config.yaml
num_attention_heads: 4
num_key_value_heads: 4
bias: "all"
parallel_block: false
init_std_qkv: 0.0227
optimizer: "muon_variant"
warmup_steps: 200
doc_mask: false
Each number is 128 + 24 x the weight over its row's rms, rounded and kept within 0 to 255. Layers, rows and columns count from 0. Numbers have three digits each. The size before them is the row's rms in percent of the matrix's.

# q: layer 11 attention query, 384x384, rms 0.0582, rows 104-191, columns 160-191
# k: layer 11 attention key, 384x384, rms 0.0589, rows 104-191, columns 160-191
# v: layer 11 attention value, 384x384, rms 0.0513, rows 96-187, columns 160-191
# o: layer 11 attention output (transposed), 384x384, rms 0.332, rows 96-187, columns 160-191
q104 102:124119107143130103159140128098120112203128127151143113117113147124088116122086101098140132093168
k104 103:123101103135147092105133125140141135132129115124149149111118154107128126116093164085189128115126
q105 096:137125133126115150151146128140109090123123092083170163132132127154182179118110147132129126124135
k105 095:112099158130103125117142128141114122133116137113178127122142051111144153142132127139128111102141
q106 102:136134158105202120101104067184119115154123134159130142139148083138130111141131125128122154128122
k106 104:116112120132172146117095109141121173183106123156134122195123148152124085118144114148127179122137
q107 105:101145122101126133131083141118174159135169155123135158144118106104126097123122097110116165116155
k107 106:106123115106138141145151158145087169168154144113158148130131123084113143115126138152123156109105
q108 100:174122176121155125136126121120160132156149106110115133108111144126151125109138120093118110114183
k108 100:137108112099110124150101106118108118117130150147136134142141135130136142144155163105106174106133
q109 095:136054111108139136098128149144102127138133102114149148141110143153125125106087147133146142189126
k109 096:148122087117136126124146159086136109105161146119074152142149130187137120100144137113178120155124
q110 107:120134119167141145110148137092133164152130124110084105136110125140109148149180118127084124122101
k110 105:129123103121122142077174123111151127104128107119110142131110162166139108150170108129110132129102
q111 100:107126138118176136143116127164113125144152121101118155110168100081106161109112096163141169155129
k111 102:139114145128132150114154121133101101092162145142130123137159149148144145098127105140126132150138
q112 106:131119137159078161089101130137162152142125116115130113137141132103137163115150153120117088150129
k112 104:115118142116129138115119153120142166151135130130123128152096149108150168091148142093129068121084
q113 116:144148133151103133129172143156134158137083158140156137121118134113139152139127116137134151122153
k113 113:150142127135114163103157116140130169138153134115148100114156134111112114143147105148144111205158
q114 108:105138189109100122119125131111091103102127108130141113121131125131116162083132103142129097092117
k114 109:140143140132118183070136134109138132114147136148147135135144120145178156090171100123156095091157
q115 099:125189120154123147126114131126138078134112143112152111100115132100146138126158138130129151153121
k115 099:134105123110145135106101134104135130144127154119146105133107133120118155155141103126073131128116
q116 102:155092156147104115116127127103143116155128161159167124131139116143144098134116143128134173093117
k116 101:136150158154156083080113115132157190132110104180152141094155149132155070127137093111128144128121
q117 094:109091172130171172150127160151178151103088129131189131132180129113107088116134099141128124144113
k117 094:147083137110123149077128129120157141097155147120147134143132116138160134095170103111139110152121
q118 101:129126162159112132128149115114104093129145130126140161152120145110146137167132118150115094159093
k118 098:135111135134122095139152107128150127113146114152107139098103130069104101130160099153091114121119
q119 097:131120139149148126169110103180110119138093116110130079118087130129142170135121132075099152116097
k119 099:147133144103111202208119106145137148136107106168117149142117093148142098134161168172138126143181
q120 103:157185125150102117135137148117109115104129148130148134137147157135151097101127116133139091124132
k120 101:130179134147143145136177140137138164120096131122150116125136150147131128161134124126099155126123
q121 097:110130114127117139122138100129085114109146119122147143145113099098139107143105116116141155137139
k121 097:159145125137179155119100122109130145127141146126110103162134142163129129166099109134087135152159
q122 107:130117118131122090120164115103133157112111079082089172088169088117113118101107129155121104105116
k122 105:168139129108171097116106114085099153110116080124124165079111107123119103111151167151118136099157
q123 099:106145147150157141167130091100126143099113102132141157074151135131132122111143082084127132106143
k123 098:113124122145164152104122108098109167138115099169121144115111126108145136101145142078153166103125
q124 107:132108126138108131141137130119167098130117115138141123121121155109156102078106133134145065108129
k124 110:152131151136174115158126156084152151121182137117137149126147135116101108107090097163179105115154
q125 107:153143118109125110099135110131135135152118131115147114162107164115132104139151118122145081145087
k125 109:138121152096138087170118108100191127136158130096148137111103115108134137122148155138106128138140
q126 098:103112117115110128129090139095097108164113151102164175111151140141153104098168114137141138109162
k126 100:080139077138162152162095141115134140107123108122150123048114111087155147134130163164124136099095
q127 103:134160163125118124139166153150137132092148149095146137120160105115151126109154157156111137131134
k127 104:140149130138122122149135115116114104110142094101071098158154140139131129085109118136136145142105
q128 099:138121103149097130090101120106139163126109103103179084078191125143099127155172125180111162086157
k128 100:177183159173096158160133151119115167146098101145187106148121142118114137183161145146115142120142
q129 103:189140141100093137130121121123118141112137116171133162110131139111133187166114152103145113132145
k129 102:142106129155061114085097145137155150121131118108102123118113143155116153137113113149137105159159
q130 108:122101121148127146157106067119183142122090104133164124128119079118110148122131134120139114134116
k130 107:152136154133120158161130072089188159127081104126156119142151113120105151076144137120143148129138
q131 103:110183126142085131058086128141107157144098134144081120126126166143110114167119117114136156140129
k131 100:105122093144123117159115149113096134127071100146141098102160138144144111129164157099117137142139
q132 108:109142118102120084125106123153177094123157156133133150158136127102124136152130140157146148123127
k132 105:131102114080124127119159138160122148122156151116136136144119164116153112123178174141131151111143
q133 095:115123117171157103096137124112145119132105127119123172115154083140100140120154087125115115134114
k133 095:147141141148144167131139161159100145117082132117147162101149128124123140099154076118111090115119
q134 105:107155150134121173139100114119097160135144111127121137141144129122129082062137085119153121115130
k134 101:108167149114134115156126129130152170154115129142138132128171119095134122106173148126096147141155
q135 105:170115119094130115137148089160128086158135135157084071135120119175115154121113096156132126157152
k135 103:140110117109101152156154095099111133149198155175114113166145135136139108127132097137181168156145
q136 098:121137137074103117146100144086132120089178116132125119130114118111170121134106133099150107100089
k136 098:128091121121137128159112109136152109120147140115138127131130149147131146175084092096152123100112
q137 103:088096131158129087103148126172140099184127106133101168104191149118108094092098152127119109148145
k137 100:136149110143134156109152088129108112131148121138115148136125144144118092108072117215102146130179
q138 109:110149094100164075120100116131153137144100134123128133153144116104141121135105120124093113120094
k138 106:116087114128101117151089108122131168143119150136146167152141141161086147155099138115099129134138
q139 107:140145143129136130069109116130162151132157166136126170140136131131118086118099105152165149166142
k139 107:139140135139176130111146132143159112126124143169114141136097146143146155117116149122105092124118
q140 105:137149160092132134128117145137176130100123104131107167172135141126118179128096125119135113132135
k140 105:097139122098116136107114139127145091146151080115056141131118167116130125138130168111151128158099
q141 108:107144114141137091177104113121165152110124128130155098104109134111135125115158118140141131153141
k141 106:143160141119121111116120143112124129125137132160117152143147108119093148142130118155095135134113
q142 104:151181125157112134096097144119078093134095079084153099094148169139138111177100118116147096123140
k142 103:111133114124129143109155171130114094124092107105162092133134103155098082153123167127162105114156
q143 105:126115109164098165135098149131168087159126150138135135106099103093072136096121088129110119133138
k143 102:119118112118155145133077171123096094130151103151095140123127155115108124129141085125085117139118
q144 092:143147093139133141159132086130166119152119130108113113152134114105144148146152084113127136098116
k144 095:137105132102165126134127141128127157135107103144092125141121110140102099189146138118117095139092
q145 117:153111101148090154109163175174108167126153112106104149150109133101114125136157137137091121155120
k145 115:155094139161078168105126190175127108131134120144087108106119138102136147171133189136103110136157
q146 104:125142085106155104136141109159161162123085144103117156144179163140140086140143137060117127087153
k146 104:147076097141126170124132097145112126165091109136114116128151126142160142103105109087152129096111
q147 100:122118118109127140090112126144127149119110096122148126082117123120149185096095122147162154120123
k147 099:098166103106111127132153096148111142154158122160101131110143166130138110053158164171108113080152
q148 102:130143132107113109112097135124120162114135118104134124117126093150151135101090120168118120175116
k148 103:137157132110141138143107136156080146158144118135115124162164132150089133087118085131148125161123
q149 109:103131147134129156111163108090118134106105143149118152129141115113129120097126123166163150142139
k149 106:145132139099141153172087128129111147150133136107140149153130107100149120155102100099149114158136
q150 098:122158127127131107117100152116156100175105092160142096118110141134112128119157114131118142154181
k150 099:135110112180150150073137110157113151140118117104132101130064155098131116106129139149123114153139
q151 112:119147139176146137153123137121137143084149073088122119107140138115106125162115116151089131119169
k151 108:148082092157115167112147137119150191122176078140105143082156120122106137134153148129099140132135
q152 098:109138149088119141143138146132144101160136096092156110151152112145127088115143146135113115172128
k152 096:123111144146103114125106118135117162163103143093116118136147093114099064080153133168147095113113
q153 100:111096138141085134155123090098133189124145093104132103096160137111114116129117158120103072115163
k153 099:150110156149124121124143092108161132117147080090105160148156107123183116136093169155105125077135
q154 106:165114087087164111133158119133139157135141147117131100113143130145131148191094097091139151093094
k154 104:114118108133105072192144106132101126129130140143118121129122114120156147112088135134130108086119
q155 100:102136116167121097097113108110171104106128083164096091118151107131140132158094128115131139150111
k155 097:112161136152096118125139089129144132149119140134114100153125094151089132180128134154131118188130
q156 102:143139153122126079102137147178126153127107109095097145113159077131148170144170093101165100175088
k156 105:140099118119107134112132130106134146100137113172115157143184129115101135107147119123128121154130
q157 109:107110111136110137136158081126155096092114173137093118166111132119160143166169115172124154176121
k157 106:128090184090114113162153112108122145086129126121106113107155145144100131105119110125156125123075
q158 097:147116125123133161114129136135094146122110143152091147135101144121109105156103105113148170154104
k158 098:113170138160158130099089112148104146128111158141151088136107153132112144135093148092088148137118
q159 098:109083164137134114133104165088114151122110104136126162186178096118098171127158122101119117099092
k159 095:120124129083173108113142159110148142115160100164100115151148156091155123160105098166146157128119
q160 098:165162118126136097145097152113133082120148146145109107132135119116129130142150083139142126176129
k160 100:124118177115154159136123123136106131098124155136118154150127131133155120111120126089142141132142
q161 106:116144070110128109106139108101119148160152163103151152085141085082121146117156112112125122105126
k161 104:113153123125138134146118115127121146126074091099130137109096135097135133095141166130121127114117
q162 106:127211126136174103108088166141104134127094126150102174133144134136101134103103113160124149119176
k162 104:107190152135094140148126133123104162140116127123105109140110141134119161136107111097093155114133
q163 105:159139126165139091156107084109103102125119140181181076098108120118125099131115098163101152079110
k163 103:162127107162145135133121132096117147132101114102180082133141163130101109126139160114075177144151
q164 100:136152114125127148115171120114155145152120092143172149062130144146135117126183149146145153136147
k164 099:122117113147128125116106097147113123143136135106124172070132144170138132101152109111142184172135
q165 103:103105091157110115140157129124127177111147129165115147127093133106135148073149110150121118118118
k165 103:125126084167118115169112139102112157123156120123148185093174122098083121123140094155168113126140
q166 105:095088129081148081136086157140125124148113124148130177112158086095127118160108131150105150071143
k166 103:106126160130128107116136117135121181108142149109150114126133129125135115150139122119112128115136
q167 098:098131146131108180140155096104116110144129135158114133123177165179121137121129135198142115126141
k167 098:101166142131085123153154069135074125098090143166130132131169087130177133118088144173148164096108
q168 098:126127120118151105130102121165165130138159118176118162146171110133152196136117149093105141108091
k168 101:102096089186133103135129128092122164143105140135130180114137133142107134112123130179155128128158
q169 102:142101162143121139123150137102112139087141111162095170179154165154143157116119124108116094105092
k169 103:110075114140090095142149140124116102085138114131114133170145112143125107139081154118148169083109
q170 104:098116145151134140132094121117114132121144154149124157177121128129157121134109141161129151117148
k170 105:068109143165151135131132097104162130123159133145108149148172127110158114115138120117113144114129
q171 105:108155118154124172132138124109134143127145135165117118119134130209105131094095144099115108163119
k171 102:105131125109109123070126139158111126113132128163096153103161148175136156100158158121121116117142
q172 098:118089113114165143127178124147128136121144156102106116174162101107141132121182125118134149178134
k172 100:146092123118118161160132141165181111152111135141105134106123141145145108136174107124127138170134
q173 108:087149107157133134074137109111126130122117128149163098102098129186085111141101105127133151179157
k173 106:115171181156172154099108137125083096131124133135145103110155135171117076171129089105167165157145
q174 100:124149135108161153168120104132140147136123126096144118124112111107132088108100122123118147096127
k174 100:124135162118150136136169128160122142138113169145165129126112124131131133184094114128109146109115
q175 098:106072128117114141133164168133132183150163112164145127160114112155131134118097120111145135116139
k175 099:137115101099103153154120121145077158126130172107116132181124105114134116094096099166139129131112
q176 099:129171134129082153116148112096135123120111145125153116124097097111136144100124101158131128139094
k176 100:134142116093124133124114134097130173114116137101168132108119170090152136107182132137175122128126
q177 101:117128134065140121154120137125113122100129122154127124162088094115114134106115134130157094162132
k177 102:129098141142109143106129159086138115103129123124111112172076145143108125175092159121127093122136
q178 099:141123116159160106112092151131095129145110136111119136067120183120144108121168137118150128135113
k178 099:152147100164136116124115122119154161124094132141140132115117129118084132107161134111166125132125
q179 094:081111157105121080137121126141104110135118155128099152140109138154155089174163100147079133120098
k179 095:056101110094088133101120121133089133148143161117146154129126094108177117142122129165132111124119
q180 096:124135123133082130119138145119129139122114100120118149140095163170114069153127142151118158175119
k180 095:168143124155149185145105103146142168153162090119079131134123156156103131163136151109122118124102
q181 097:155079130106197090128133112108138152114151170119118130123188137091123131141131128118113158082092
k181 095:140122147135188115112148105110117138093098129153150110118153123169143117151160144131137144063117
q182 101:078181112120131150130136145112092137127143129121139111132130102132172197119130134136094127101119
k182 101:140149122128107121129122128151113156123098091139153143131201095098130130145162115124161121064120
q183 115:106105129093119112144125141152165108173165094139129136169117150120137153133168108130094150136157
k183 114:095096104114125147137141122137106121153136145115137120147106145105156109137150110166110160126173
q184 102:131148146088121147175092154160139184131134143130158142132125126066142119113116164151125096148120
k184 099:130117173116101133155132107109147127118120124092132105127142158110136127165144127161104116135082
q185 094:135135134124158129143100124118116103113161102135114130161048157089132118087094124151117086141101
k185 093:121101140123169132117114137096105097132100137138089149132125129067140118119068094133117137149121
q186 096:119107146111111096080113152132180145141126150119148070161114134180182154103128122114149143111143
k186 100:186107158109133097110139171153119119124115115119134150173144109097121126096097152133149115094119
q187 097:137066137165153102186103097099091098110156154173136130075137140153094171114126129085128143122154
k187 095:098137157077112144126167118159114123119135115121139126147092101121138112096162107109163180163121
q188 096:156103104112133170108120185183147115126165175123151136133103136122146085116106128104112148145126
k188 096:128114100071127137092116156191107156117170123141117115119088160113138185160112128112110170123122
q189 105:125142134138115103144121074119103124129119138135130149166101124153106160111098151140126113178177
k189 104:130104119121112128144169128105134068140129177152141117152133108139118140098111144122137128144153
q190 094:152090123158144126126142143139105151130142141147134126154128118105173128137143130118096099086176
k190 095:134097101127155109114159122132132174111123101111134180070133112094152131115130155114154123120129
q191 102:115138126125150153157116171127115115145128149099132108132145153129082110102095148140142072122152
k191 098:126102142127184134128110155150136121156107163116128103113107127148087132128132146106102087117109
v96 100:098099092173160122173094135158168101128126121112111136100130129089096153141037101097115124108104
o96 096:141158127115131122140147066104093142153172116136143131104143140163127129140123128129130142112144
v97 096:192092153131125093161135097137140110145171092100140156122131105176107138105093134142097139076154
o97 093:140155093130168121125124156113130130130122128121143158125107158136144127117152108170143148151107
v98 104:107091174152089095077142117138153110100151131120133122108167091151144108096210132137154132162128
o98 100:163123113144143111183127157153158122154141116071147131150093147122145161104153142166100113126186
v99 099:148108155137162127114134107132130100134155116103104153124094137148152122112147090127118139141139
o99 093:136114123152098170161103132124102137116111142125126160126145107083128116114137156123117140131141
v100 097:124066116132145110132150124140138146121121160152127130139156132103136105151149106106157099124139
o100 095:108169134093089137128110139114126175169099115130142139124145109110149134087141099127098125105130
v101 105:141154113092139128169128129141133171112114120134107104135155112148152105175102156104130156135151
o101 103:143128191156145127112106139130107196139188148127126133114078148149121124113147123167122107120125
v102 100:143091137141143159164149164113095141120130124111127114134096102113129077136139148151152122164142
o102 095:110069123087115142168126137153119115113151115161114072129142108195122111128119111134103175066117
v103 099:124139114128135150101118132125096116126148157100133143154178111159111090091128152169157140146124
o103 096:127110090133117121155143130128098166110083115131149151146122130099149128142125128104159134149119
v104 101:169118163147129115088133147120091142115150093182093128125127140136142121143158125108129118108137
o104 098:086125149094154098133090108117106111123129173158131148129176095093124137108155106127096146148106
v105 097:156116144135131152114150098154127108115158146134115091134129135089115131109138109160156139106143
o105 095:120158116176130129132144122125149106121075154146144098119136164121120126188123126093108135122060
v106 103:073094138138102149120150147120121109122094066120145155072091154101163156188137089091144134139108
o106 098:178131151069107141159129133105159080147156105134125133143135110123123192098153161125152123106155
v107 103:137102090077159149102111108141151073176144121150140130110150121145171132123146144152132136128143
o107 096:105130157152122200122113123146140099143156118124153147105127177104118165142144143134150126118151
v108 102:113094101145126087118128143078162119114132122130117130152132124159121119133136103118144117165150
o108 099:139099135117154124112127101141143142128131158133126126121158091093108124104115108118118139128131
v109 096:147118110136120184099150114115156134074120158163152134106105122172129131159106143141165170129133
o109 088:123149106107102117092126130148114102114154109119097138120147107090099162100135107147124083131127
v110 102:127111105162119120122084103096078096114144129148106120147111134140128115109116148126083117144113
o110 095:133137166132178111106180176151106143132146161104111134180138112160103127075089089113143100145153
v111 101:149077157092169141122133163098138119140155113149134175192112085119134115110165143113091129118117
o111 099:105153110131125111160127154104088143137141145131164151147104141095064142138149094142130175153132
v112 098:153170105140147152121160122075107182171113095100123128145063167120110091095119117133108119141118
o112 098:116089097148095132157091098122147126092164124134147140119119132125130106127166122092159121132120
v113 102:148117142111095130123131129123140104142130173117097116147157143117137154144130125140116130127127
o113 098:150106146151128120099111160146140146113115136119140133091103092128151122081156135129171139114120
v114 104:147115113096144128122129122076136135122144125158109140103103112125106115128157089150131135127143
o114 099:125130171127114135166123129155121162139163119119162121113155133144109146138174142118095137142121
v115 095:126139122167121149091117148142142199110116121136108084156107148124167151176170133157099194115129
o115 093:086104165123113146168132078127153125108088118154138132116158170167143095144074095152139133125144
v116 100:075090110103113155066145081179139152110157138119161099125143157152130112136096110145164081110137
o116 100:157154106134135100131151190122107089105126102108095139169175100116105149090090143110147130140108
v117 101:151156113126142124104137125114079179151126133108133112139101171135133121093150125136143135113106
o117 101:112119146137104093138140154181130106159127164146156160140133117134102127140090098129131097121115
v118 097:103114103153151125143114131131164138101125138151109106089106125162134158101120085106145150155134
o118 091:091105127154123125111143093142124120113136086121103128148136109074127066149135154128112122127167
v119 103:163110148138136119132097130123136121137114127145116128114119161085114080097143122110129140092108
o119 103:129135168135136101102165124124106134123124114133131089163144111110071157132133131127153143155081
v120 101:131138068131172115112165123162152133143149148175109117134098095150149112136080121127118165136106
o120 099:139155105126100120102155105124121156073114130144113093171116133121094106131100143133133132089148
v121 100:146139142125129158118090121133105128124123135091117155137108146166158141163103115139130132131085
o121 095:129157088101097136172133145145120132120113115120131083134131098102103116114111079139135122079136
v122 099:124101106080144118147159135139066168150113146120099155107121135096088138153138144120125146161145
o122 098:162118104156160130150088120143139094125187131104159117134135158111099126125110115137111110112107
v123 099:130154116148120147115100120165141081144104154137109111130116130130126119072137119114136139109139
o123 097:152101137110139131148126124133097121112121137143127125130114111113100104139104099139158109135092
v124 108:127146084143144169125087094102163091141161113176108125136103092129116106108106141138126094050129
o124 109:159137123107123114108115122144118125104113129120103094098151145093119152111146149111123131153157
v125 096:081113132129107124113124127148093120108119123124179103122134154171157094140171131118101122123159
o125 095:126083117112136149119110133157152142086118110160116133150169131111142132097107146129204133171147
v126 099:126146143130158183111111146152150100103105142159154090122105118098106122109130123125093123121110
o126 094:116104138146083114109113136134125147110106146139078155160142105148117148124144134149112096123159
v127 103:163114111088163149114141115107151093093139107131151120121122097138123132087126153151177139121129
o127 098:082163099153086118153155120140159098107146204111102146142125117141147144132160115128133135133126
v128 098:132149134121118099113144100115160143190128133143098117142118103097084124090115130146165140141143
o128 098:117127122136118119102134186146125080124087132123070133141103131127138117155121119095111145138099
v129 098:152139155109114156109147127149129102160093131084123084110113125112129123132135087105152132118142
o129 095:100163093139129131156122144149149154114143118123119093104156140132120097098177141102075174147135
v130 096:124118148107073153143125144111140080117116144129139120144124149062122120085156088169131163152133
o130 093:098129137152176102147118108122151122101145168120088069147083155083127138141113139146111140116144
v131 102:156168137141128120115128106144163141146110137139142154123151142149160165141122125101142125138164
o131 099:140156140143162203124164115118096088127105128150103127120134115108105105119126121129130103124129
v132 095:123143125149124122113118121112126117131142095119109118139115159137121109114133124140164127102139
o132 093:149139096122127147149182123096146108131131140118123107120080129111121132106098121134144119163109
v133 100:147182114137111182106158114126151119140102120108100139151102148080152088130107125110129131125061
o133 096:092130137172125156138154131106120099148156138121142153136125116130120142130128150151140168130154
v134 102:127094147148156143126102154146138110137151069139117146134129125138171126124126109129149091125154
o134 099:115165165101146157122131078143140090105102105061160100103122112171107145163158126111122139148132
v135 094:144117092149138105076150127128127123155128139125143193101135121163140151141081114123120131120065
o135 094:091122161111122156175138118166061130103165107133112154135133075102124123131169115162122128140152
v136 097:106117114139154087107134148101161143129130132099112121136113098127129139142177118171119156077161
o136 093:144130164107116171156129146164129132111118147131143107141095148139129111130110113128134123118127
v137 099:136137094146146133099127137135132132154132150108144144162130112157112111134127128116091130114116
o137 099:111101126167128136132138145096153139130128127163139160107091144114123095107141114118106129117158
v138 098:181095088079117130160136145164126140159105167132178142121136118109104101110092125139115113155146
o138 092:112123097138142143135119136142089168131152156075117118123115147122131126114138130139118104071147
v139 100:124143143071155139139142141084132105104122131066141127129121162138112201114136182140108141148124
o139 097:162120121138115132186100126124106154119162142179141134103126115139164153130098114167145154132065
v140 100:135128077127099132115173121123156146121113118121134107150140120140137106094141083045146113121139
o140 097:090148156095131114159128101150117092108143135118118141162168111100142173146138096133111152126130
v141 101:118099076113182150151119141069150120134140129122141120121097119110151128107091129117146181093139
o141 101:117161163149131173109112124125116060138148095145133154120103137172085118189153102130114100152150
v142 099:158166154132140098094148121119108131128134112132125134126125111154145151155176123149167134130118
o142 097:099137152155114120142158125146151103137140116112137104122112131059115120132101107129108109141164
v143 101:154135142100172132094069149093099078077176127131106117080170083142129128080129153106115134135152
o143 092:118125153178129118087117140126134177163090099136144120130133094117107083136112164128136122146149
v144 099:140094147142102103122090139138139108097140161158128119113076182119141127122121160130122148092163
o144 094:155149148141148137168130091129094135115138122168092125081119131100118180092142075150130114152099
v145 104:131086143082109117144136158161083138075150119119127165105171132112125057116156097127108134124156
o145 098:124108127150154061121121173141118119171144104114121142147134154135157125138127111163152110179105
v146 104:116121133152151162114134111151123153099186153092107108126110159124129122127152147107141138143139
o146 101:107100104141125153112100174128091126129120093107149155114171115127082133096122130131186109114153
v147 102:154140151124089135126135150135122118116078143124159110135063119133129118170106084107127147170142
o147 096:125103135082117130170144106148147101136162123117120155091143099101162102141128113120120133127115
v148 097:130103131095150157159101142148120130146129151171114115110130132104137085123130101138147127183115
o148 100:154165109158089081158168183123094119121125111084173098108129124157153153124132124159145082097176
v149 102:142098075116128148151187080154103137124123129107137138133110113145080164149071107132081150149127
o149 099:092128167106104159127089136144116130120136080096164094112082118130152157143140103092151133107133
v150 102:099128148161112193094159104131142172105171150114149102104105119151101106116140147084153146130110
o150 103:130136112129155109161113140137125130137103091187097128104143124093139139147088143120093064147136
v151 102:091135140132110088146133144138122137170100150130155112145093134149117186109090143106086142145057
o151 095:118129096109138139111099155107104127100165079108139158171133125143145164114153096142127087157160
v152 095:117116113113113133137130156089152139124160141126103146121133110125098167107140109152067135114136
o152 095:127108146150121149122139126132106090144130137095131115100095106155175086142126112138169126096109
v153 108:177145120106128151137161125158143137135106164095118117108141149133125182123115113125138098118162
o153 108:130158159115129118154130088122121110103085103150100071121132133133104143155148113127139114088100
v154 097:138112134148183117101153129142101135136136156091114152125140146188136146136092126087179117088145
o154 097:131160143094129120111125129136110087132099126140119121144147138113138124120133103100118132141120
v155 100:137140148095114168126181123172127116076129150167172140140114109121124147122124168133172106145149
o155 095:170175126106096105120135136128119172123110120085096150162145157123150111125112140089153135111105
v156 102:121148128144122132129117116103132190093147156121148105132089118105131117090129098111108113127123
o156 099:116103091158171103145106166102104092131133092147115179153162114115079163178133121113114164117165
v157 103:146137112113169165136160136107125113157083135166115134195171095082147124139118107091155100125139
o157 100:112087152087119119150133113161119115130114108127124111152103138129123119126096140128115102128156
v158 101:127135104137168110100129152122174146150111136103099138118118171109137150059126157118144181119140
o158 097:120132111091111116133075134126121103162122155177157122127101137111087136159142153121127155119129
v159 099:118117097114135172160122118160136163093125091105141182179102101142121191109132127156135075136118
o159 097:128126145120117157127132137110123091136116159100097162094185144146164131118098148127147158116132
v160 097:135141130129127135106139125131134141096166131145146114136133109138110158086131152144118099129116
o160 097:119146138148142150171095121112078133080142105057093099093129165192116141120071140113125083116123
v161 100:151085151133115142179136155148097135106131146140132154133141126094130105127132102114088122105148
o161 097:133120167112115112134075140113156194129125148096129115155141118151159124148146150098084095123139
v162 097:126133172158152134134117139108149197132182138136169171094111124101108116106133121140119139084125
o162 094:131153100135145135130135101114134133122161142130124058148119163121123115133116124187158174158126
v163 105:134179145113131177179127128123168134115179140164174095099118133108156087113094131134127132147127
o163 098:147109095101116153106111107140130108113133150130126153150105151127102112165116112124145117093135
v164 095:105094148135123100096130107106134123123142132114093114138152126135168149107139141126091139124125
o164 090:163138124126141155127113133114112157068136107099131088115172178117118093094063121177143140109170
v165 102:103119105127119105136137107122164102127128143173167119124123117127130123161125121127147142131095
o165 097:125121117076183088149135116155124125151150115113155104131163132112136155137087097144096117126132
v166 101:166120172083129114142121087117125125154144118059123104132143127127133135159140141126101125120110
o166 096:077123145175142142129137118101106117102123135152137134141125122138091120109095112118123125096111
v167 098:121105156138124139143145131104099060146140093131111137123109123113130134142152139117182115122079
o167 093:127210061138072168165148132110110170143141108181100123106109132135126150106117117112135134084161
v168 099:078153095115120119128142118118105150114111153139135164153082117133125154156079078125087141113130
o168 097:117123128138115117083123143081128135126127068087122148155151085109100127117140124171118134147133
v169 099:116108105136125082099151111131080141164089161123114137157117160141102180122165120130130119089126
o169 093:116158164163143092140090149105142081121145110120156111088158084107107150127153109102103096125120
v170 101:149155117113167131161131121126101166143094125144087128093139140146084157132095159126112112126149
o170 100:097133152167075146094078133110114121152163143110122134169094121125105121147145156141088123117134
v171 108:114118137103131153131129120099156120166139122148115147090125090168099137056126106122158127099153
o171 104:130129134157101116130181146157127082112159120139088100112146152172134145138103096124136089132126
v172 097:100133104111115132102159127116139095148095138111104147143097135157068159060119119152131155115127
o172 094:113147127124105138110123139150138139130172100134088133093155150126125126141183172145099151144121
v173 099:138153116133165112138128130118108117129155080105098146153088113108136105062128131097143167123143
o173 092:116172137159134119101150127090136152131102147158138129142139134128106080161150113131132168117109
v174 098:131127145103124130138157150144131107150127137138133121108122154138100144119121146095127133150185
o174 099:138174096139132129150141132105130123135141137145125136165094106142104180114121156106089124058129
v175 107:097121156186151158085149127147162140148086107139106113110134132143113158130136070122123117137121
o175 106:160119124100084138103095176099104150139118135147140137182178115143140147161114104142158148131157
v176 096:121129111117134156122160096147125135115124076112139191185111137155144131142114113131127122134143
o176 097:121128144109154109109160160153145106075106166101113116145135115120133114130122100115132139102138
v177 099:144165139149125109126119152122169108166148139116122090145143129074138142150096151093125136115133
o177 092:080100149149132126160119124127157138067128137169150133125181140141140126131116133134102196142130
v178 102:117115104123110139153146138104138115112132133140139112115130138136105142161127090127134138128168
o178 100:156149094131142149109158141113126106144150159125142099133130193093149140121164129131151137134134
v179 093:110062142156110129135119161163090143121140127149135125040112091101103124117117144121133168132122
o179 088:119097150157155172137125151124156110141092101130131133173135148163151098094131158132146079132110
v180 098:131107176117149120129138103068101108201171089123098138101100162155142144136151131115126110087141
o180 093:144150106160127137168117157143141150061143176142137124147094142122095146125095073111111129128138
v181 103:110151138105114127129148107107129153148107094170128125147117134200132177099127142122124178147135
o181 103:156142104082144121120099135139132122116142121123105109095124102085148117149127113138130197085114
v182 100:115169110113120108115168128146101188111159128113137118116114137120096107128166147121168098135145
o182 100:163160130166168140106109150166121082107100172184139139120141160109142111100133146156120159121114
v183 098:123142097122107159149094132111164104159127123163175130134106169134131162114171171117120098093152
o183 096:161109126069127142092132101092131109124146115147162092141117126134137166130147077109151107139083
v184 103:195141168116108152125080127122148095160117108099082139113099142097097138158144142161136112152133
o184 100:074167112135128134130119091148134149118118122104108075114110122171137134155154130125146079176151
v185 096:124144156087141137116118116122104144153160108119163109127120128108072121112134104110193128162131
o185 091:132112073146102109104161164137143111128145152121134138160076149118160158168138129168120154119145
v186 099:162137155142120099133073131139088086108120108113137078096095151154129124115118144138131144149136
o186 097:150072096148118105132143111104127122155149151126123116092117158157130147092133109099158121108108
v187 098:138141129163119085141156137160127088096107140176137100153135093139197119163151085140116102130143
o187 094:107103137071123148099109147163081159104109099088122115140161176143152110108119128161172140142108